Weights of a small transformer language model.
Size: width 192, 3 heads of 64, vocabulary 8192, 6.94M parameters.
Training: a variant of SOAP for these matrices, 248M tokens, 4046 steps.
Each number is 128 + 32 x the weight over its row's rms, rounded and kept within 0 to 255. Layers, rows and columns count from 0. Numbers have three digits each. The size before them is the row's rms in percent of the matrix's.

# q: layer 7 attention query, 192x192, rms 0.0501, rows 0-63, columns 0-95
# k: layer 7 attention key, 192x192, rms 0.0499, rows 0-63, columns 0-95
# v: layer 7 attention value, 192x192, rms 0.05, rows 0-4, columns 0-95
# o: layer 7 attention output (transposed), 192x192, rms 0.062, rows 0-4, columns 0-95
q0 124:102113164134139190140108120157119096176096114114159092065085149140143131150147146177133169170142143118126080114126148127178159122128204090120136130114110146115122200090094159156159113100170115123103132192157117122145103125115142036142126142184133099112137156185125136120156128116178130149
k0 127:136158182121166181125222126135126112139140125113120098076151140088137095143140091098116133112150091152161088135078147156157148125090152111139108095122157119108137099094070086073141090220166148100123061129090139112125118153132124185081132106153166207171083128142124163079121090141134123148
q1 125:161101141205097138148206135120051150114130160096146122143133103140116156155189124141132198140137113135136099151089170139181157134160118110117151104121125183042111060146107146154147066106112095108130102164152163089075116173149163079173140102190181127099117155107133069167140088141094086077
k1 126:126189096172126071100180089103146143128134141125146095157146116118095091167088064092149165103121176070155121108061096133141092101168081160102079144157073102135138137133155132211166111151156092063150074140155112078114213176161126088150157172151146145102140112110145126143136160099024131153
q2 116:115150062200104148100125135163074090146137154100171124132142148132152184149125183119124088135155082114180133133169121144138192067178084140129128139163141120106169146105136163154100121142170117127072131104131092083112099137101077141134146178137162093158121127193213139129075144190187132140
k2 121:103175076095139119081119090073091104206173141218177080106153132159157099159132147109126136121116099109154137113123123085179192129130077166086177093185158166095156088063100159113111143153074091127100140139081147150132160124127132175124123129077120162094156090145113118143106116117143107110
q3 116:237100142164135146171090111104142115162111120177148123154176151124217144144120104036087151081159131091186128122108141138114165120087070129147131141145160152103117131112139096134152139140128113194148149114134154119110138118158153094140127087100084118108118158133133109113120135117147211152
k3 118:174164130127041119112139127145158117100107158138097123061138081111129137098155106122142122104133093088191163165168121148120199131133164138103178140178119107119133082100182090125136183092169123128094181101087108165156170159156170127086162068126160205106140163151110101074126168113134095183
q4 126:050140081123118161080086122145119113118153157090076142131162149130150124145126124117117109131112098081150123117138107086147155107151110051179084122111182156124101220118155127160153139178127132145125095068114099206105137146129132143102146095153109118120077154137159137124117126122111145125
k4 127:106151129092109165063154142123108176153142094100127161145123151109108140138155091106158004150041122125120140064128131073124207113094118099191118131115124140136200184124131116078125142113143160136204147071127153117107093190106158127114084136121149143137199128169128055141128156098119105143
q5 124:142147146161113089196191137135125120147080126102133166076147120147131067131212119149103182184116203137133172130143147205112126133117106099191179104109131164070165094190184151125136096112156131110154125113164110183159095126100115122119117110094132093134150170122153111090096070094101049089
k5 127:119180086133045054192185108134141138111107138129106129082093143116112099139153087170127191155058200168143100118183151114086146124150101141091128136129114104101167129163185130170085112115138100120094126122156092099099119176091104148074191104098148101114109146121106084122145111127143098166
q6 118:165091142131191140121121157124175111128128203118087100134140129172118148150123134140164112129101148094143118144106083053124117191170115115095083152126147157170102140153150143109098161153130142114058114100196112137095093124155134125073136143106099158081085160148134128098153078143145148077
k6 119:163121164130111165114126167145112117107146112113131113185163140122135118096123172121155172148078117165156089133097049108132101141116177090136091118127150128160155143177100099116099125155170167129110141145099144115147096131167123123107099099107123146140129203151119121107151144131166168149
q7 113:133133209098187132083053140185179150109170073099146151192117109177122074128155144139117120129138149110164122093124178162093132133107130125102176160154080128077170100113102093102145125182065096164081158149152109092178147109044133106103092167137084114135078063133141158194104101160154092107
k7 117:107135152153152152189092132153137151152148164103107118103174122118113146144137153111120104145148117091176168153073155136087140087125162138150149093123087159074115160175132109166078134125109082144121132128198160100124220129065147157091127119185111136139091143148143108090128157108147076067
q8 113:165124106117085174155087110124168133108146207092110083137068195103122101112173104116143140157130089117233121046101131167121110123116159100092068097178090096144123077156132120135122109150191117118120116086107084119158163102087142124188124132144101096068123151134132159156106146188125077150
k8 118:090106121151095110133152143132144173095075184095133171056067168138132078148059132100089135167099117097211165133125156123114145087108122139128141100146109145138155077156123099146148134143128156155197169117126135130170151124077182085150103169132138116112087159165152108151064088118125139173
q9 108:158108104119039099144112118134159099162176082151078175141161153169126115113121104164093115084125060125063127123158074190105135150161135100126077146109130106147171110091146148140092152145189129088145074105105159119126094068133124110144121145078118160154123174128177168159141133145124103101
k9 117:080134091122039122134115140112070075067111149144112141076103163165174137136164067111089133117173054173118138093131120122165153115134115048083129095153150125113160138112142128127109166151131095137113092116080088095164123092196131126173151119174156149150115128130214150148146131084091088093
q10 121:181168160119127100130157132120127104124114069116109098148128132195111102128105129153186131153072082134188194140172149119136115164092077098149091150157123164093176242146127132161143118151136138121115149150093130146159175150172168146128142091083186143154160134164129135102153148066121091158
k10 121:178141151115126080131157118046118129138090114115145114140128109091125124195095080154157154109086122056162129162098149119132115167073148135158097143151153098107145114147115164145109077076073155096091132116125133182173159144108164165126129119079154101142134107132188095107184149136179176074
q11 107:123133087098091085153151144149126096126075111166147193097098135142137190151110181128147121166173120162104134090147122138158177156114160160103134097069093156162158201088129109124110121135109100107124108128071106093096147109141138123151107139120160091078175149071101140131216183123120139189
k11 110:143093163152159123181175109092124054103038134128148168161163180117062143135075174126147121081119116150134174121166131165153167146122147173167104154172116155137122155102129137071157120122043119126142124118049082138103133083086154150116121109098113084089123155100146211177080119196094115097
q12 120:128134141168176035114154129123153121186100193138138172081184131124077139142153123100176108178093037107118152229085164064105130152117151098121175143071166166114089126081122150135094125147115163087159138172122134087127139094155165168125128179142079065062134137143141121098115108081182153169
k12 124:080111134146174105090119140093105173087140127140159116102087112175162156138148065152123098118081114142120097174127187090099065099166157107118154117077150188089187167171112090195131122162111162115124123199110156113146097116127145117110143109157077177090169115107134140131076161138150109159
q13 123:148078104106120187120092102234134140132120164132106106140122127213116149108151146145108139144131121117161207108121162099186124079151085114142149133111159096143185113094119151123083158112110190094114144141101089157125146065115110069117121105146162134143170176186105094129218157093123110075
k13 124:155181154115081166103090100132137138100146165102136055160145125156142136148158128142127186141080107084152146123132142050160121080147183153102154117079128169197143147127124092086134137130082181099172126123103116115116175100147102150153142130126111182135184151063129209194127156112114144147
q14 121:180069147176167157119162074136086122105161147178161155110116062113145122095169202130166182057053119125139146146156111096143091126089121158154132099150135136126103125113151095079118138098135125113143063133099139115133093119151093119162153156176136108072160191153152038119159125115106135129
k14 127:172121126176137192099130139141074125166122090080104155144121081134189110082140107080123186084136128120088125149141144117106128139136121081147062111079110130115168173199148128126126147099127122102157110158134120075148116092117117142144118191068128101159129119168138168125107171176067158168
q15 121:113107121143121108170103158147133106125149131118083159106138121055049148112081144134121214116105097125150114100061141171131125078117097193072150070168098136140142148155079103179119092113112155132175106163133162140113134148115117112186157174088125100138122103143150092142090148157079118127
k15 127:126104140184120126139097168173128119081159126138114132108101099162100175076115164111097156157147153090112137121150177157156094107122098100085123133131126089152109138083070132141170134065125136138168076132100075135114171176102114119116109228107150132123116088157151106087101129077104157129
q16 118:082147124123145102092149144151161158101111058151130071090119131115103112152113112140090120162154134131122177187172062144088102193141100129134113102142083094127143138129124170176138110078153099177094128169099133127113166143091085096134099141120171187094145168064171178152103106170107119121
k16 121:113107140149120112180119085132155174097153086160175116115153146089072145149093155198119140127107115161131123146098097118114181207133161110097126084130157087120101078106078144107127167142107055182111134091137140109108084116134147114067130111175143175144071144098202113153119155104127105073
q17 128:138133150142121136122107096159148152123079107098165167113150141128211094160185114178163151103110123096182168153187097063223119151113158182172107116134127124165087103088082142118127171144105114081118116108150139119153158167140147151111160161072079135131114128151044190108155086157146085147
k17 131:182060113194162201132108119100116105121124139069064135160124162073114088168136044149156138131121130083120089169154119131123184129051146149139134118129130151152168087189071134160151163152137165138102119142110182115176173096131105139153123085129088129138123152174106096148156083160160078064
q18 128:152130130107136143131165105069141145123147145147089124125114120159190186150111097162108117177100102170174161107105156133127127057135165099054105104112166100100153147147120189127093185062109070175172136083168123170143090126109158124158068152126119141154174057089068133078128124152186175112
k18 133:117122145144134148092129127098147111184147115131120153149159077131153131099087072150112138167109091203123159150177074126122094096162075107139087138050087163127113113111119100105139181059096133115148199140080154161186140127072197198139116105165159141108124113079099093140149156148162129090
q19 118:131060135146164148155106133146174129182160101121117073080125089172101137185118104128189140126208083123149168111150128180118075128126106183120103138089102129114091119070115078071116125108155124099082081091079172124141140153156089118138160073164107122122080048067087088073162150140148141179
k19 120:155077217139102166163118138124106118157240082117097053124206120130074151200117121165101164138190133161078180165230120082101124091127148141145138096140117160120175061163138111120145117131150121165160094095130117100125120139106111149142114130085137162064085158152120153158116134122102197098
q20 117:131168173138084059115130137177146051127157112113112133099157106122134142170149092168154073108143126178127157130166151121170109081144171111129102101137091077124170123111127096080052140125093171167163123174171130167109102124168177144131169117139126091149060119159089119135161125117149113167
k20 119:074155167114134085128104183153156138049137149109091118144151059103154171164158116118132086191101181118079200133184186107164120119148164084086103080161107138119143121128095114093121103130150134176094104140074158112152149089130133152131172082140148122130115166135154130118142070116152208141
q21 114:143124162167074132119119111186129139131110084165151171154146071198151152130120132155105083080102070099149171130134157143132133138170065166081124045128096143088083127163178199067127142099178158165132134122099080066119173139158131102095152121144089103150084175124094145145136182071112086115
k21 116:157180143150143129100186143103109091162126115136105158131189119091098107162152133141163082103109083116128119106154073154120124084141102138123114121150103151107129111089159160173128078129074216113131168163099142099149190142180155111051128133123128075167126174136150139140083149121089133142
q22 116:133132140079124130174095107145100161119197085122160159130120138103119123140076150178233201158145121088151120112093143108096132117116196129127101158163104141134099111082124150121153159122124176084166088133133170106102107110117147173122131069138109153057060152135186101147143090112122123117
k22 118:112103114124165094080184170189079125110126114127127149157147147136133074095120102047123120156141106069127147163119165159106118067139137096126196168213118133126143120133088108102091139086117142130171071170108165087110079173134121131135091086122122161147101175211082137178106125131104196111
q23 124:126083114159138167137084136099079144102098124145123125140096088131071129173073129185105127147171095172092173126132128164118142085200130086138173152147170101128134111087120133089098126197134109066147140103187173108125159135130090134103121148088141137195195169041198106093177109166101125165
k23 126:177145108123125116154147098112082143161136162123111158174151164154147158135151131142111107070105095147117180135151108144086160061095134080115150168168148112156098101044106172123145219126117115179146133169107100110075112103038100138172152146112089138070147145109199136125179115118088100166
q24 126:111210182179145080141133136114128146146087081096123134135107159080126174116119157175097095100106123101159147126098171159172116112098092120163054152197107175131100123147152134083070138138112104167113167107127127075166103088157160134146122152123147116075114106105120076128089063120128088064
k24 128:134118148171172089087085117111145181151064085131127131153085154105089102114154170133128148123119070109141118135092091173117038069200191152150138134151108106094041151095141119108132122127144143161119103108121152203150156148175165148149122152065136148117121118133080099151150096121129121132
q25 122:100099125138106146119182139131117133140100119118047114122103136134152125075212131085162137165169162138162125126097129123117097102170109108117066081128101203131102139146095120153134105085136120113103107094135142163111106069100162161064161151169091125128099081092206127144122208099123136107
k25 125:130159133157110163077145124093183159147079103143114155090097091118054115121151083153088150169133173164143126104106118135167167095188152135111125092173106163166155105120083151114169139122133124092164157093108116150124053150160103145133200108146076127188160197142107130147179148113118164100
q26 122:141129116141097118154119139111183101149132114160100079174142077169162138139135104193148109146075154136138124159135127153182125117102158154112105188115137055075119154137174155160113154198143138144144163109128138116161126125111130117042144151093200100132133166147081119105144124101079164116
k26 125:141108094118108104076145125163167120138155118146109183176171090142134168131154172071182132145170125130174153138154140098105189083069120167047111120126142080092126158162150077085065121107091154153091112140149111162174123092115121116112116120131153162138091172119158171108155091118103116096
q27 123:141087079133070137071178139155106195096130169109113076144156147146122135133153127091103117137153126103171122158164080158134108139141136189136093107099219060171103075128131125208129095082144128106079129113127171105105091147148130174107061120102087077096136113140147179121128137114147174153
k27 126:137117092132112137076114114105100173132121148160110074092138111143160098087147152201172128165116120167198136089113109144118123138184134118101123162103167144142182064229073151143150164137133114119139158151058136108111105087143191071080116144110077103107150087159092134116115145185082114129
q28 120:058206086146168148195175108088120151102172089067156171149150096136108138096106121133130122138164120181213106144115150201142106188112147143089082144122152135136129055120095126111094205139144171154113107148167123138134124153076097109118138123057098111191154152190099126185085165129100088110
k28 125:088139110154101068124101088128139161043134134102189091102143156102111122083119113054121131126165154170152154165142110136143141108123165130113080164158161130117095105128164128169140159155115181130062159121157124112127139132090081136186083096135069171165146054189064128156179151083083059092
q29 113:103129094081138144100137185138165075117103166103099119154087095157147149079101086162149149116105139128118216118140169129099118170140128126158158114135205177158147166138106121157072153167199146144151085183138176126121092159136125176128110115101146151138084061079133081155161097097113082104
k29 116:116094146140129189171087133088149088157073118116145162130074113147134127109201090128161073114099120176104203152107178192119079116141116069115092174133161093116189095153154102108107122128139111140112137103174126084125105143104125139123102204208137111116129126095145126198153128106158129115
q30 117:166078077148124174135131164202164161141112110095186131085123117105110131144151199126165062170142176165153124174098057129041103100136121086100069167098137135132120058066140078157148147151104085105159130181101121127140142141149137139128195157093170145079171107103144094122123108126194126067
k30 119:128069112136171125150117100189148114149089082118166139123080104111148157123127123137140204129121099071131149197107059102069140148150177119154172105172125103194134113119119111169147113112172103199106119131162067123114106063170138145164154101114130141176126162079059152112119122098124119078
q31 120:124125180147181195128084182162073147123142152158152105024120173108118185115135109107124128069129148194111091114150103183115128085079071106126124135148115165137151126091092156154115129113128171125121117091138166090120170130200103166090096095152190110150085127131119192132123112121150107175
k31 127:111109093118141159150113147173105136132217131117122139120090139123155126167104079143164143171168146098153120122156154096116120066089088121102064046197079139167106135128121117139151070119126127158132185144106190102141102168164119112097100164077153154119084095147186157128145127148149106179
q32 128:163107096120116131118166146149136134139108089166100104117139068118131096132174112083149063132080157131097094098165140198114176120147154170053139128059161163106189139117061156121140085128106128159099163148150113085162107108169112133205105178111178184155124129169113121107124114180175109141
k32 129:138124176164141151170124144124102131049130153133095094120097086057105144106100140129128107151142179157133110091126169157084189194185079165126102180094167169112204094054076111094133110147080113170134077101104084131146110045160163172202145141132148081178092171153162115130106131052142149133
q33 113:111156101144157129149147138127097144105048169147149133136121134087158138171112086142096097110159154108130121160114129166148142145212103158171161127176150101072106125127088141100172087096139118131130204073068175182170136100108093167161121100103089130105150095131138174145124106160114070161
k33 114:155143038157122178136090137150150168065124126094144155180124146122054104139117123160174100163149132126134128124176121126140156178149046133147214118116109160118160181115096129127169155135097069167166144170160109166127172119134128148140121147154083131104100085106109133130089123124187151156
q34 123:079186108161105177162118096124118122129174108116143084145143159136125139089103163108128103107155183139093073135147165145167143114163135156132152133106122143122157165138114109187122136161162158125110141141111122068156108165144118143108097109077145087125109123061130143120156134160148105128
k34 127:061099149074126116127107079133095049149082103122115179122116150086108112133136142184175142120094141162144153090079177113175154138174140181112073149187153216143112105100168117135128171108165158121104096117147118098085085167097179116166118144062094132113060140095146157057105149126182156121
q35 123:101133157143119216090138128178094169130097110120163052130101169121168090167100174125128167134125073155142175146108086161094072148084133090147175130147147145108187085130102127108100140123174100112166116088106173108125126151082148154115142120070131123086122186072141152158110143112096056133
k35 120:103185130159097160131119140206115082165087198099147173149212115162098068131162104136131151159083132151157154105105137140146121087151129103125149172150167124166110078132150116149104121066166067151127094138129174101089101105129107158126108156108080151112116098153160104121121161126110135135
q36 129:144191125123158151142099143100085136122128055146130134152122099104079135100151110148093176156091147087121111102151171106131126133117126134110134150024113179124109131070172178126154108085147132130115106150103130131163140158178202169070122090118063159080130130157131200139084089116090085102
k36 133:116093102158141108087121168153090071104118148129149079168144124058091085126136172090094156177089102126199109143139148082156115137176122073145155138148058147091144100062217195141135083138164156148122103135152162140147119198121157130138102158229104137147120121101097117113107146117103129138
q37 120:059151089118171131142146112155140137161191101105140126123077114096163171140124089159103121148095165145104183098113124092115140089125134219133169124099099086087156137186134163111214115057112132152177079090130159126128192091177109142116125116146127058087133105154182111132104152173141117074
k37 121:139117138090147130168145146151207112149124123162128083199122065091132088122123141100130084174144166146167131114115105129094103108109138181100094114144118147100145150084125106109103151176113155151115118107114146070090160176156062104144134212131089099082123121163116121161111187203114076136
q38 117:114110091116059128105105144135115126145099151128125135132131180165162091152085124142186071177172169139109124127129136132127172117125069193133118111128132117138075130161125113126140139075128156148116157144168107112102152174134127098108149111174127126133116160156105125131103155094097124112
k38 120:147132131134080135166102140165142125089144154161160110097127136093085119153105129134074095155167112158116115117142112139082128095111130218131109092131125111108120123148095135085152136110049204074103104127151108114144150141113174149069134107109114094188137166156126140126146146085168169173
q39 119:208075150140141108103146116143196129084150068142111187086168146132097080096148079147163129196148134083122109120106121111159118069143127103170150171134154062116097118173148080023073112084189152101169153148105072090160132117199115170147125150137154090107130076170104142176113191099153097192
k39 121:134102124126097142119099157042167128118091137073086107128188122095087162162105137151108137156111174073153112132152139085039139099166074147176165128118144158142087127139104201120106114067144110155102116120171076097143148090127112153111123100146126111132121119117144130119087130097165138194
q40 115:099095172093117114095146109116115098109120181130073112156167130117082108129144139159169126135111122222101157174145141194121153115098134177150122084106171101202147160122108106171212094150108161100161095134166111086109142141137101178049079157085110181120097116129120145167163123131131109149
k40 114:107112087218172074131101158088115118097170121096111150165093181101146136095155126137117057115115083201134078191103174131080110163160143150149093133140159144164166139177151173180149112123097116097132107106135175118032155083165157127110072169123175179110094151141174120103159130155104136090
q41 124:131104108081091175120142074080139149120154105091120146161098095104168066097088095110124091148122116119087172161102137160120159066164155152120186107065122093130144091149166090140114152064143129129129177056152083058121174162117173186121073116125085119143085182120154092121189127166142090125
k41 126:163149121126153113155082159152128114096095173089157113118192104137137127091174148157082108077145165141154179096166106131149104064159123143060090150077123144113126169131159051126185175142171161114134149176154105090124162157127112168198110173090137101081159184143167062127129150080153128084
q42 114:099094131139166084120075135094124129111173134154140154115094151124091110121130107087089128141164102110117124133097087155146133129156133137156117217093123139094148092129080176099191094137151130136148155101067076085118050156143161111114124118071166113088215138139150177104159097079102115132
k42 123:124090106156158132085156084188157100123196115153167134168149113115141098141083085091073130067117145149165099095120109136138084168145164129173164201099110204180116124106175171143123177098146110150119158156217096152097161120062164096080111099153192138120157134157092159088099145143186095137
q43 113:122142202120094057152072079103113119092074144129169143085174102114140102152171075158113078103148128097154140104132062165136125159187141128102124109114096134114118191117107104083124141142166104178117166084141112095156084133161132149082046144144127146111124108124140125129136097115121161143
k43 114:149134144135110082157108144134077142095129092047116055141133143102113066117163086157112099071164102131151117110170114118136130167123142152074174140122121116065130141099076164111079140104137104116087118141122085122130112135157165143085113097099079121092145168134114086144145098192175108151
q44 121:156102154180138066174080087108182130131148142122144151145119116140104106145071077144102095182104142182133134140090136078100142122143118120144115082150172080143153197124123095113081120156153132115177073107131114089097124136139147099116214098141133178190143102079084129132115144133159202179
k44 125:158148166184129164190140139111141107133147151159094149180116099112174175072085101170116123148128140126119181145112084084089156120105098087100132102210142148104113167062163088088124103118147138084126138126147081141135103088096153142143108043126168154143165143105147138153149064138164127096
q45 108:053175117162189117128160096216090175102123077144167124128188129178111109120125069139132133104115107079141085119149091112097117148183133160136112128109161203099183143129082146112131141139092102138150144106116093093121103140137196202147120141162170103170089167152138172135097139134117117166
k45 113:129071155139113153136123113193065153120135113117188106120101111163111099121144098109139091120138159143114124112107112041096170108137126174122097125202115157069142127104143165155059082109164119114123164128100181159091158103068161176135131112186111097190167092163096129133092114081155127098
q46 124:146092119102155135086146129091131181088118135127182204126142094115132155122174171114132187145120117131091123136131122146179165083161151132150091123176027106105156184098103115165121147135118157146092117135131126140119136120083079149111107129143122144110092182128119085074098108161123101127
k46 125:126088135135139127133151113049127136119135146148131133118138121068102122121131193112078132090190127145093150092074127107141175162089126120170138077114066075114216168141122116134089157171190146115183117118113130132124143185115104142090105181117071094112132130117124206094169125114202162088
q47 116:118133112116128125137122098145128068164084078147106190116146140126072079088175143074125093114128218065151108136125112160142141139122144094102133128126159117151139125169120130156144167100100139128165136184116141124114151117120121074186137060102115105154142117054167123130121127110201120109
k47 121:089128172142116175163134152159077140169117149139105159112074097102117120073184150142083158155145155065173094189179124133162109138128167128142144118140157105155112160124110163136122163161099135110157111135154124069106155116140066094101230011138152146166179114090107084079113144134170183077
q48 115:109103070153138114170148125097095069138149107142145096148134075136143186167106103093201131089104132115108113125145165129199067145121163142173191112140131141150129125146081127117091157148180089119101120112157099066163111123105124130087142155135200087132176177127162119166078178115139143146
k48 117:099100083106168096106157124097097073144139135079143122194115102154098206172098154075171140095124196165159124125122182165143131109099100089112109156136195122112148078114119111105103159115103100071124088135138131114130164090093182120174143154100079151178125142182177106104054180163106070149
q49 114:114160130153124158085183149175171093108116148206181143073144130088035156154141134119085141106142111136140123136111083109083138124142171079104104128128180155153121145143179113135163160068134075167161155098225105127113114148131119140076104146066115090197191119109142165118175134121115133107
k49 119:109104116088102129090152128205150081081145129128167179150037172133122142112170116148192150169159138141128111086122081117184164197146092103114117131143133148152094153161135145086090137088140163142158166086151140135119120083104063150133102166127139108098135115119106155113108149095104138100
q50 113:095127132172152148193116160154045111123171122090116081137158147133121172101158124125157124164161129140124162097139125135104126102124137113142178124105152141060111125136142225116150129120201064128154124121159158156089136138064142055070087160152179133123124137128114148135176162159099052161
k50 115:084118104134159113185094117127185164154077136139093067159141113082067127087104079167140135107075198153095107112112107089191169102107127112119087146161139123108130130061205121115144173127174155139096140221121150158126170136163155101168130137164143141086098143138157193123152200154104125182
q51 125:112115153132070081112100105166116111145111120104135104133139168175097111164138150097158077146113115137070078212109129104142125119096100101124166134114086127141183120130092117124102121144135137105163159110153117142185132093113189169160138148197144143143088102090100117138090147142109098128
k51 129:047168141081155118099089116123162092137119146104156152126124122182149177079126158160117141151145115162048090085140108125112125094127118147178091163148121126148103144124083102145117080130169045121088098161116137129145185130145143139143148135133126186150118173091111122126060111078158118142
q52 118:060100124132100131163150092103085153126152160130146088102115188203089119124087144158134126143122139094105108109097085135096197161129142097132124088154144189150105187073122109112124143092072121107126142082150073152169172106146162161101149131173145113094089142147075148073140208128094111123
k52 119:087118197153044180110164077153156090128178162082158089124079095157091144142085100125142103122114170124132137166113150178187140115150168128164110074088104145146120164152131139110104125105149105086219165145120156119145081175140115166160127097140125162094152139185139176097144088159143130149
q53 114:121131055099155086085177065171099084177167139052103130060114118135136124089188161148142137157162141111087173100172141081138120115184147106096143155183130089156145122059174152119141167115161152139155151085119163103149153108167142104076163164083087115090140150118119134153088151145167117106
k53 118:070122117199192091107117114143171099132091157019128143134127129094136132133138176085159124150131081175132128139144143072144112126143097098095173068166102144134144168103134193131176163117125141149135153143166159127162100124133104119107144159112081123138098111142124111165212143121123167138
q54 127:139130100081124173164149154120144147155070115205107054087161151147105129105130176117100166152076103148111119126079124132144158141139165112051139085170142130113149155097131150105112185079144148124165166131172129083179094149104153136171126126167141134092102064119134102174091152161142144214
k54 126:112131105160055154155156128131111073164125126115129097074134149134168079103131150134109155124113153138158193161084122178164161136163046143183078109136131149123135078138180120130141111081072127191153173156119119086110116092136089141161113123135141166100152066109164100139110209095171147118
q55 116:149075100184159107181128124137104091171118094151172145081133131119115170148170119103200080100171127180183080082136173121081149182125145088118093082111136144075119134144110152066169079111156119085164105123124108126100153104106185075145051088123072133106140170147091172106113178102140117129
k55 118:145105075176133123153148127144126164126132125123090107117185114092103129166106143122151090101097149163147156109123100131178141142154162080123149146128163128141150139180133116090108028154177106053102110108090133158147180131066177122119126058145177149151134119125118158147099170131128120183
q56 122:131134120101129137169109091079138107154148092148201177152084119122104140083163055180208183162150099094128095108128127130127127063119144118120147084124083148121122092107112165183117147141131116119156078105141077211208167140097076156126165142100105122161182148124145131137120151179123156152
k56 125:144081134105145081156166164143104127099088145163110168096130092092151152122163073105114183118121182087137083124162177139145136098127100099092108134161105147159111111112148109176160184103143165110078134110111147140165117151092089191139167116127138101157148131084147133159173126194100115147
q57 121:134149089127142124151054164124146118143141113141204106131126170079144106092140181093167134160099166119082086135147112156106120171104179071138125191170094142157113084178125120126144146074114142133178123128131130128183165147158183105096123134137017138157089158060184162104170136069079144172
k57 125:150133140135127118106163129157136123101141159150125122137145156102153105112110172157186149116128181113070145153126172107174108119088171085126149182134117151159145142163114116178137118118112113160125185111144102148102117146167142152086103100170100125188126143066161085106127111161111107235
q58 118:103150147155149130138107141126147109152109077164118160121127127192124045178189139129069156133154169120095170162139130121130148157129174132126091174133145113103165150124076107121137115163164139082132188070146128101156134121154092142110069102183134075102085136082141152105099105109060117090
k58 121:112123114137098122134141113153108130160163142181163128138116158088078134205169100144115072173150139141152199109095137100105167128156146147105109211168087105144131191096171198188116136183138098127121129148108088094083114119085131159154134102107103117124124181058117104111136147141124077108
q59 123:133124104154120110098128112142132164139142092075108135128132167103109110138179050102118163097109157172213231112173195117097189137116109107155155154108124148070149129116095113130120154082127136119158110112156167130135108149132128148156112131120070162128137127113202195067137159113159162100
k59 127:156122093163150055113128102170168144154092126108119127143142145074164111188101128156114089133119166129152166091149171128126185083169160131117165110119139128102185104139158074151108186119136092114128091086031167122171080139127163154160122126196125148126127091107158143133103175117100118083
q60 127:120104084120159140116090149112063126134127160090122112156146150136159182160100071138169153105115093219094171137163077145175174142102095105108120136116079143119073168045087127165119122113156142098108116069156094128142072187111203101123118109166146070162157138138118057174153135140064167123
k60 126:120093151107102112119112160148166085109214135151173119133139180143163158124077082088112150106125146129162166096107139171140179150133127050107126153167098139158042125128183107151163059160107132117137164112076140099152096173151134129162107131098102124152137140139170124133223131156186136062
q61 116:177140139096146101083118108113065156136102170107165195106091122122130141188146138190139122125091150085117085131141110134120108112168148148151158137181091081129175131117135061136085156171135104104120102117129157121106119130141138101112053154105129135127189149184147086146142086203097142185
k61 121:082095118084162151132158208136061146114142084124144096121148134121144122089106142164094135094147097109189075179088152106141141133120142134050106163108110083101145170112160145118135150137145075177094096143101111092139138035129111088125079076078102088105148104155120142083192099156124177147
q62 131:122107153125119123146213106135134172096112148172189102171089118069124125131120173156140156130130173132097163211158136148085131152172114151153096123065127142096090082054154105115101088145204080153148128119090132131082142098140132092122135158129119107165138162157118150154145141162158195167
k62 131:155108106111152070163137045124172081122173127135160113177145154071134120123115084150158192114170120075114077143128141129145163154151089130083145073128178152107136113071147078154116112163202161122139203137133153129066163067126111122154118100166131077135103095109095136133136116128104157105
q63 116:152108141163084110112119130121105109125126148161251174098119142115084085102116098126138151106055105085085111078123157120106141104088146117120102114146159107145097143165160154130138100156142152117098093080162132105125134115127190150092150164105115147104139113137107110117135106091094133109
k63 118:100121106186070179088115165144091119130113091136116147130127045139099100158129159094131125096111164106092109121148196119064094164132118130115107161116116099140093175174217134109130072123133151150091146089115150129131151130093143138157117165074105094043147119123124116105149119109136083187
v0 128:141134124149115149153117071126088122130137172130169105202160108137139187144201171136168106145125117118175044089177073114135115058065104122085106123136157183097145183131100106184151106110144160167066194167126047112131110108092111090124142170172176222075102115149107107117116156121148161114
o0 125:119159137147162180108120114130217171096105153126131096118129157149130118095159138111137127136081121140110134115084106165111103137150122145116095141151148077128058105142122131172104120112164073128147092101153146163112121162112179125139092089172066089145111212094176141157182146135137119107
v1 129:087209133125138102127124150160179168123130098076084107164147173138166086123180143157093105140125148085137150170159105118157120207129157107157094171117118112137091145089109158152094154187099145081142158145122106100188144131137150150090067139049121118138133154113132207120068069194155142098
o1 131:152161093090114152150126059147077079145100139168154068160146008105139162164122079074119051074141139132160117188094102147109151121145137163122076119107139140128085128128100079121134136082114149142127174148127147151163137122119094083144168157147165190120108124122101069100126134113127118107
v2 129:109134072085144157138182139108103144093142141077118082118135126091160173126088082167161120081117145152155120089115089096136136110145106071101070132145133165185086181144112116208123185147091127164096076144129157159172162127124114186132170088124156094062078116144082125191058133084154103099
o2 123:133173100203155140101124119091152070128053158138138151147189118146092131182110122125077127055099182122161166076139123184138117116118146180108152069139121171104120107118096142117144120133102123131135115104084096160058142157141116097125153120114107149136123096137140113157102113178099101158
v3 137:176168119156115171123129140102098092185154194126174103157137164081071118115159102092099147125151149091133142140103175137139162162139150092156167103063128106094142134128077124166185115081102094134157126077125059120150139111149181054079134134146109100086163193145133148147117137090135161085
o3 133:103133120121127112125133112115096125068122100119109141135136083155105139126147127113149128103151122092125120171080141096077148133136083174149139128191177157112137065070127164101121182157128078131163136144134156112099089130154084166155144107138110136159072118114153158151133065114194131130
v4 126:114164134113132100117130142088130150136075183076089132097137132135090164119167125112093120112130105098154153121190154098088147141148114090155065134078147147102138145089124171189103062175072067136145148149169143170106109154144087100145075123088128148104171166101075177100170126113135107115
o4 125:123097133138166131102119100151098185140175145163153181091136046170142125179132139101162141139193142137146172106076152151128143129080121131089137146091138119083141090166110128147055123102090124102120127102068109127096132112089196153076191110067086114081104095161150140120155192118142147085